config = dict(
    n_head=15,
    vocab_size=8192,
    positions='learned',
    qk_norm=False,
    attn_scale=0.125,
    init_std_up=0.0179,
    optimizer='muon_variant',
    grad_clip=0.5,
    schedule='wsd',
    decay_fraction=1.0,
)
Each number is 128 + 24 x the weight over the matrix's rms, rounded and kept within 0 to 255. Layers, rows and columns count from 0. Numbers have three digits each.

# down: layer 3 MLP down (transposed), 1920x640, rms 0.056, rows 462-481, columns 160-319
# up: layer 3 MLP up, 1920x640, rms 0.096, rows 463-482, columns 160-319
down462:147088103101120087097097136130128123138126151158146103105127115164125091129088121131081180140159150133098146144107118103170157156119133075114169087119095156121117167101085138151108133105168134106088115177176129135152175093126124170141175103160123118176106112137125175116190112119115074098113096108143110140103138143159111099145121126138081139122147127141124135163115134080127092112141101112148113119086121117148123141144112171124086141147116093106150113133131169108155111146070152
up463:094119134138097160106093157126115119163126151111142147098144114116099167155166083146100115115077160088154097127111094130119150126152112151107113119147147096152120107132136125125162120073124141123153116133147110151144149184157128145125109163145155126145145184127145118176173131162146096120120114136095100094143088119141114128126116053072125152134131150116125103105168165135165130163095112127121121120146133111146145172144095143146171134114117121173153131120107126176140113180124108
down463:124148207105164199111133139118145117135103167155131137122153108111170091141127170166140120119162104135169127127097121128094151095130132113131102127118125086108115180146110194131119098121150149159124179130118086122129152090136101141130144131113130095115080102115150169131121135089115164114102156123144082143117126129085153120131154146101131136153134111140116105112102123113170111157120107104154142155154084060160113136118122128100141163131120095119119121143086108117116134143134107
up464:130166122113112121086165141166160132117146113156136101153135132167164106105130095117132114123087104121088161129136133105122144157098087136124106118155115156158089036124083141127106094149135094139088135119128159135136115119104154127106139152127173178096121144115161120134161084180099129180115114122098163136198146117107108085127129126122137142173188109110150131114136127149097122136109139131173118159143129149098125156132131123127098128126142081140151110133134103109131102146104165
down464:106097088101188115153137171136139141159138170139109144118153112094118136137124112134123131148161093125166124165106135200180155128115129129138156106098137151172107138100147123174128170151115111081152146121144133142112150131150101139136146123087109134141095075142133101136119129116149115155133154140134135111162113129145130148085155133162138114130144134138185149150129152131099126117111147111109112110138130167181160156174131138139127086134119109115123152160120156100121140153106113
up465:113112134086135090161118156116126122087120171108131097103169125099110154152109141125101128128113137091122171179128086115164101136121106160138155109098163066106139128127137151086101147125155101163175132148135150087182191144130123093102108140157161145125158109125108154136124149154123117104133142140161101107165125093118098175102137109116119139128092150132133144147159074128118113110168116164098106094118128113142169094113111146101150119098141176112088139148124157122118133076168117
down465:166143115106115120080107158120099122144134110111119137142138104139191122208119114106165135123102125133109127132133132133145070171127146147129112183119085144157084113121119162165119116120142115100144081163124153157125143092132121165130189143135103122126116133097152147135114134151082135123146146117108098139098107127127142125139105165172092123159144142101149119117122141137138132053151155116145075123115128104087144175097135143118130127095104151116134162126164101138140136122107141
up466:099146121103150121106134092119160151142128071135132144106152109112145120105130160145118175126149146174134141092095106122140154124129122079157093153167118133130118154117110117157108168140165126144131130138125152119105152125132111164108119091138146151105084112112116097134160123156183125132107176162127100136109090134118133097143129148142134122152108079145107106155126116121137146137144109090131118136148165136142128124134152141158134150142135190113136127128102078090128172160100115
down466:136104080117132153121120138136117128081134113095128147113152120158070128153137123145160122128120123096090114135117139146132108133128134140143116136101179120155152072151137088143106166131102096142103132121147156156117150125173076126116145126110113167153108144090154130124129124172073142092108103127129130087121132102140179164094146093112126090129129151151095098116127105156113118166142155160165130150093120098116178161103096126145166097106124109136182138186150103135102137147144157
up467:144130139122092103156087145172137125106110141149089151160116143139160142144139111070152093157210140122136109132133133129166116102155130130139126128131129132127161104084118135125104126198114119147093111094136166126100091120103121125124096130100135105169126161151125150164177133152095108125093127110128140133115128073140111114120123133117155123133129117107121133166133123118103133185123128136118116125112111129136116110117180106133129112082109063126108106156151141086157135152102142
down467:153147127098137162133107122107123100118169103110145118129132137094128146085115106130126167112116073142132115132078141156095106095167145116148125157089112102105130116129158169137162128124136116186101120109149127123137150114111104126112117100107128087109116119101158101193133139148104132174172123117111120083108123154158158102071169099127157101087109153128134165151116132156155135111141122115143157079161105138132152152100123083127115085111130164101111134135176175128182177115133123
up468:133125167152121128089070146132157141147116143142131133077112109142154081126105120121122094112123118150149107119125170083110156158144117148132128141151153176112131135094133164161094138118184079118179107144143105140114125103106155109142114131127124099141139087079165150135113111154144196172115099114119171142132100121050179144116152117129119086116083167126091142153111146127160110155115096105162134096101087126117139135146066141123154096143148144115078107099149071127113145123135127
down468:165144094094134113160154136128069064120095113150119147146119105129119123090114093085151137097184125147096099108133126090136144092131140132130106105124148135111168134149123098146145098132118130133157070144092142142084159093110143159121100161121127145155133136160171149164143163179092072094135138104082104097138076138175156140126138168169153109157167125147125115151151132142117101079075155124145097106127106179148140130151108116086159109142113125107126110125114127105098115110095174
up469:105128100145135151159165110154119123109144155113109121131160077121114121136118118125115156142129138119100178147074115111172160172160099136124116128139170155140143190126114138133145130128112125110121102100131145189101120127180138101120166134127138129067110097130104126104135142113158120122106116096133090081160185108118119122140138096133118135143168119120101116141114152115134099114130139118126139110112141118142107155133173160138138126106128129127129136151167114076168138107142124
down469:135138149132152144114176109131149077155128160141151119098096135153120112147104153125113111119137122163081129121124078165111113123110133138171138117126144120124147142160116128100091139136136136136147127119105135113142047143103075141121144154098145155144136089137154120127142161138118132098124146110139137085102132129142122161126110119109149150105109150139111099163146092144128136087161129128146169107145133123125107160144088110165146118119110144145136128150168145142117086129148119
up470:112172102133091146093134120166131109124131127134130136134123146137117152167066125118120103083122120126092133146135158155116115129128132138150132156146120166125133148129109113172136123149169120075097121115139152145132151093139128111151186133124086151134115131106124114157100141143132142119097132157145136130113130146145122096156170134153188140131134138147115125142104145094142078134115129128143106134119118111111112102137166121149102136090109171134143134082151113129090124146161128
down470:105109109095085146119111156171120110119145093116099135142145147119090149130134151137097157160121156089114092171135088102125125102117109155134123147094154116146122145112125116162129181114100089075160117128089075162141129107090145127123150107141099126153110166171097120060147158138140077111111118097139094164147109095121110171164104118154119111151132149104116150165131115120145113178128118090111131121143163121116120110082166118108093110161138100132133133131126124104119187154111134
up471:112162109135163138068125121165100135169093144131118150177151096141111116172103115129170086117100162134073097120160123113139117116098104091165134082094150096124135095134113138087139117166114092103144098123105132070146125106089127152100116150136114098113159158121140130157188090133096119141093124124184102103110175129149087099135094163164110164133131133118166144129115133112118119107140166154120091152131107088107121092126160174107122136124096121177136146100152166131143137112103175
down471:069128128159077136134154152150158124150134127135149110120106143170094085123140109124112083133152144176086119094128143132121091131089142166155111114126073138159137092128177162116170114098089066141124145151122140104096146109070104158138118111121132162143155127140111114131159082150141154093121109154151133109140150134156106147131150122144098111104086108122158086129128151136118189149121123129097157140123124143141143150123063135092126088154091121129101147117127131134161173130104095
up472:122125113149137146120157130106137118130149117130116179110149145152120138106065137110137150135165166128126108127117098132156148103107089099144101134107103096115101103135106101129123110126135145147162132157136139160173132177118135158135131161176112106122144136176154116132093150206166123124118105111137134081126091125160153126119137143150116153132082095133105129135124104130095116144112144075136175134152121148127087103108157131161143125157136134169131170128134164118137112130174123
down472:113122134173152107153151120128101093124115133112108142089117128076094111119127151120110114129137117148130129100114148131107175135113122097136118133121134107104142103125132104165144105123132118147105141098124101135119154118148162101115109132117132176115103112144152127117091156134151132132175192059130140166129134096166106130144169112138115127133122132161080124159139140141149105079055151117121167146113154127137138117152086155079107114118135123125174126121172086116140146136107085
up473:134129077137123162099133076096117127122128165140167173101127079133079159118123139125141093095099158101127139067163108113142158121155089129106138124136098122132158155190099098137100057107085118156196100140127110114144145104118146133137118119158099092157150126095140155106178125139157135122138091084114135160120124122098107121110099142113136098148156093131128123093145146162129123168133111113143169160127128140105109135131096121151162131148143180145132128118144099101126140136136114
down473:123146110110094105109101120113196145129146122154167156130147115102113122121163099157143115130156196126162180077159113131127164108146096135160142144144120118149116146157112116169149160133119118130097122110138117181117130153102151170124128095149106116161160128147134183126146109114079128145101113092072042147178114145092065170151121139086113106095108150136119070091132148148135125105165151156166199177119134106125115167094078123102168135115139131120085139088172117093146085116148125
up474:102102084177129133135162111143133108122124155196072140127139124132097112128142138133107156131105106125172098119119116084114097083116125134118118123084127138120109092135110119118169123136114116129108164162127108133099146069114144112111150098159149090138124122141131089186114098095128136082110143122150173139147129131168133124123121078131143115116133126146145108135092088100148117129138120158131076096155100104116106161110125148199154083145141125136158087123137130093115133155177103
down474:107126111192127138155152129196103146175110115113179159128118115126172157122108117090139091117144122134115129099120106146133126137154114095133102113130076176157111140119142106122095131075119108124133120135115115093101157100107165091109098141140094152105080163155132115141151106152122090128109114140097088117143125142157150112156124151131136142172126137117132124110126144106133158101093092165143177123126098146142151103108158139121130166094106144127164128088138128074149157087155162
up475:155122102156160126126168121135183136099127158129131063151119111139146122101165152128100160131126090164122105140146119178117098168122142075164112149083138125124116147104189146089086098085129162146146114117155139113110112146134122103173109128135114127127123095126087110113162109124154150140114126145107106119114144120135109135146079123117168142129119099156114137140118126118170152097090141150111125129141109139120180141084190132153120143117123116080152124135108109156118158079103141
down475:145143125120107141120125152123086162151143118099102132090152116107128117128125115108130094153138140134119163168108145145123125076137075108107148097118123109123101137088108125099130142118112138091099126136159163148140106121142115136139133108140094132149099083123110144139146140117137098119127191144098105176104126115181124114126164107137156175145135151126114149140094128143148122163155114141135128141116134175112113105148113162081121108127137144146118109113124132133157152138115114
up476:116123111140116122137154113125137107150100123148102116104129079122105137119127118157152142125123123116132127176141136110144119137187125160145110168173177168125150102117148143098145105129182174129125150109148140161113142140139143124129110111107174070127112135104124119168096153088181132158111141118120091124111130119101111126099135079157233142129099124161078163149125119131113090140114103162105108104144131158107080103101173140117126107118102135096159144082121161152176107159144135
down476:131142156099151123163069123137124158117159155161110136124134112132101112098121108099158144098167144115159146098151130102106127122125079147133129077163127114114135120150158107160129159120109108120098142141126126096122139150122104100155103143133125162152117138171130155156157106080114146093099152185146118134117132117105089125151191142140111111131149130148141149102128146113099112161097112157148129139097107063143121101122120106087146131112103154114083112133130140104052122124107071
up477:129192115093125176131124127085136090095133135159104129075133131120148126092166120171116160131182105115172133150170124154141123128070076130100077171133122123128108122090102155098150179150168118101090097130117124116117115119141129222115140121122106060114124125119121145147153092117067164090142182136125140166141102122128131134125092172115134093149101115081211144142107094114115169114134131111107145078087168146154098107157097192105146178122097140135104152157187134109118102141097132
down477:140141134168114147129125108109108128106136149108149134124127099140108058095132127108149161143143172076114127133132115139157168150135085144139121139121072132123146118107154109133127109062157111147112146108083094124173188124109092157106151142130083138115126128113138095135096125163151158202166099109131100092140102076189118141082172166113151106109121136157093099155094108197106160121119102085163160111144134109092141179101086126151100147130148146113133151117111112120121099129127133
up478:142132111121126097132119168123128114126109152124112150106110091115153133113110133115139115131132143109125122115146134132167110071151142115117140111125117127150115112169135138133145116080129105104119159141143094138090137123101121145118136175146095115122117127104115133114124132096127124127138127130140130127128118155103131104153142135129124117088100112172128091152116119082173139164150129097137128101136140136101170119113133166126131131131132112137142130139129096105151113135142118
down478:151153134085121103112198124165122154150132116180158119128153134137160148121132134166162098145103085145117116093121134123114142142132120153095104112130124134146141155125120121133133115090128088127118139127105128103151100166115131138124158109155112144138130154075141100168103155075128185138107117121126165184142161063112126131145122125142113106165134168115129146150136134126123108123095151129155159085088148112100142132078128155099145147137167095119124098144126104132089121092126104
up479:120127081098142113124113120142097091129143102122123094095091123142128127136148161125127128127117102115137089131148115089159096145092126112121124141149125149118094098138098118122146094055123110121104135128150118109134138095140112146126155149138163123153111159139080116168142131112157124118146151111125125164114143131104135121138135065132083145118131101127139104156103095130149152097168089122103146151074146120121118206153161102124118135126162163125101199131177101134138113101130086
down479:125129152133142124130132111131137157163131138141146052145099154150109151116133131116095122112138102153100177158150121122120115146099089142139147118134103120130152134134112128110157144119143147131165104156110104105091123117112093121118122116130106098129149154145160156098147146101107123170149103137165084108172098129173152080180126156122129172130176176108116138156127113115130148135136107177164142091161125174148102124138121139126122105114120108151178149091150138099101134149124158
up480:172123133103105095143169125155125112098122091140073074107121109139127135145128159126086148103112136128116115096143150157139109126156120131135194140129124108144168186152152116110150124125129144147121123164159165147146132101076083135120135101177132138113145113100146124122126091127188127112155144163125119109133119142131150118105145127098166136164118131075147142119130065149136096152161136120121092111120123141120121119111110118126121099186137113169166150116164142127126137106152183
down480:114167130137117151170159093103109110136137105118158089109077140113080121098159108147128159083176109124099139152168110142145099120100128143101164092069122129134163140131132126121126064090130143144077137175132118116115100109146142137153105147136110113137170124136106131105111122123098100101128187122128119152158135127149106156133157136140116140148098157107107145135122166134139105131141139126113150117081151129114131147147131157121100132109084164123094104117078134123103152152152133
up481:162132083112109168128112093125136100125123156110141170174128128120101119105111175162119113101155136142116141105136141140146116125118161141110121148109122103119097129105139096139124156128120086125167118137121086128142114088155115141123126141166146126149158128083117110094137120138147193131090082120096192131151123113102103138129149124128115124128121120119084146145144136118111127123143135112151148130085116082124127076119131145148149076102108137151144162106099139122151145127102148
down481:155141157133170112152122117131131108095123131143150083122090147117122133154109160109131154116160107143156106116147144115146120118140101132081115125137132128101124121109116124142116145147111090129102128157102146118139122088103153111132095152149117117108144131108127132162155132134175154132147139107099151155154098127103133123093113160131127115124152172136123104176131166119167116108128139109144150115153146100154156156127150097127154149154142117127131074089150101147133130102124144
up482:137136134159128125166139142140109127096144116161134110156118139144166060133151114144125082154150125121140110126082142093132152136113139115101102099102126102098135140095113118117087121141115136140134093103155134145144136127146149141136143131141127141137119148106124084063141158131110118132146115120164138139125144127121124122131088145175127097140139170112131111106134122122120133147111103156168082116166117090120127123130148097088106169145147116130169129103166096145105114130167141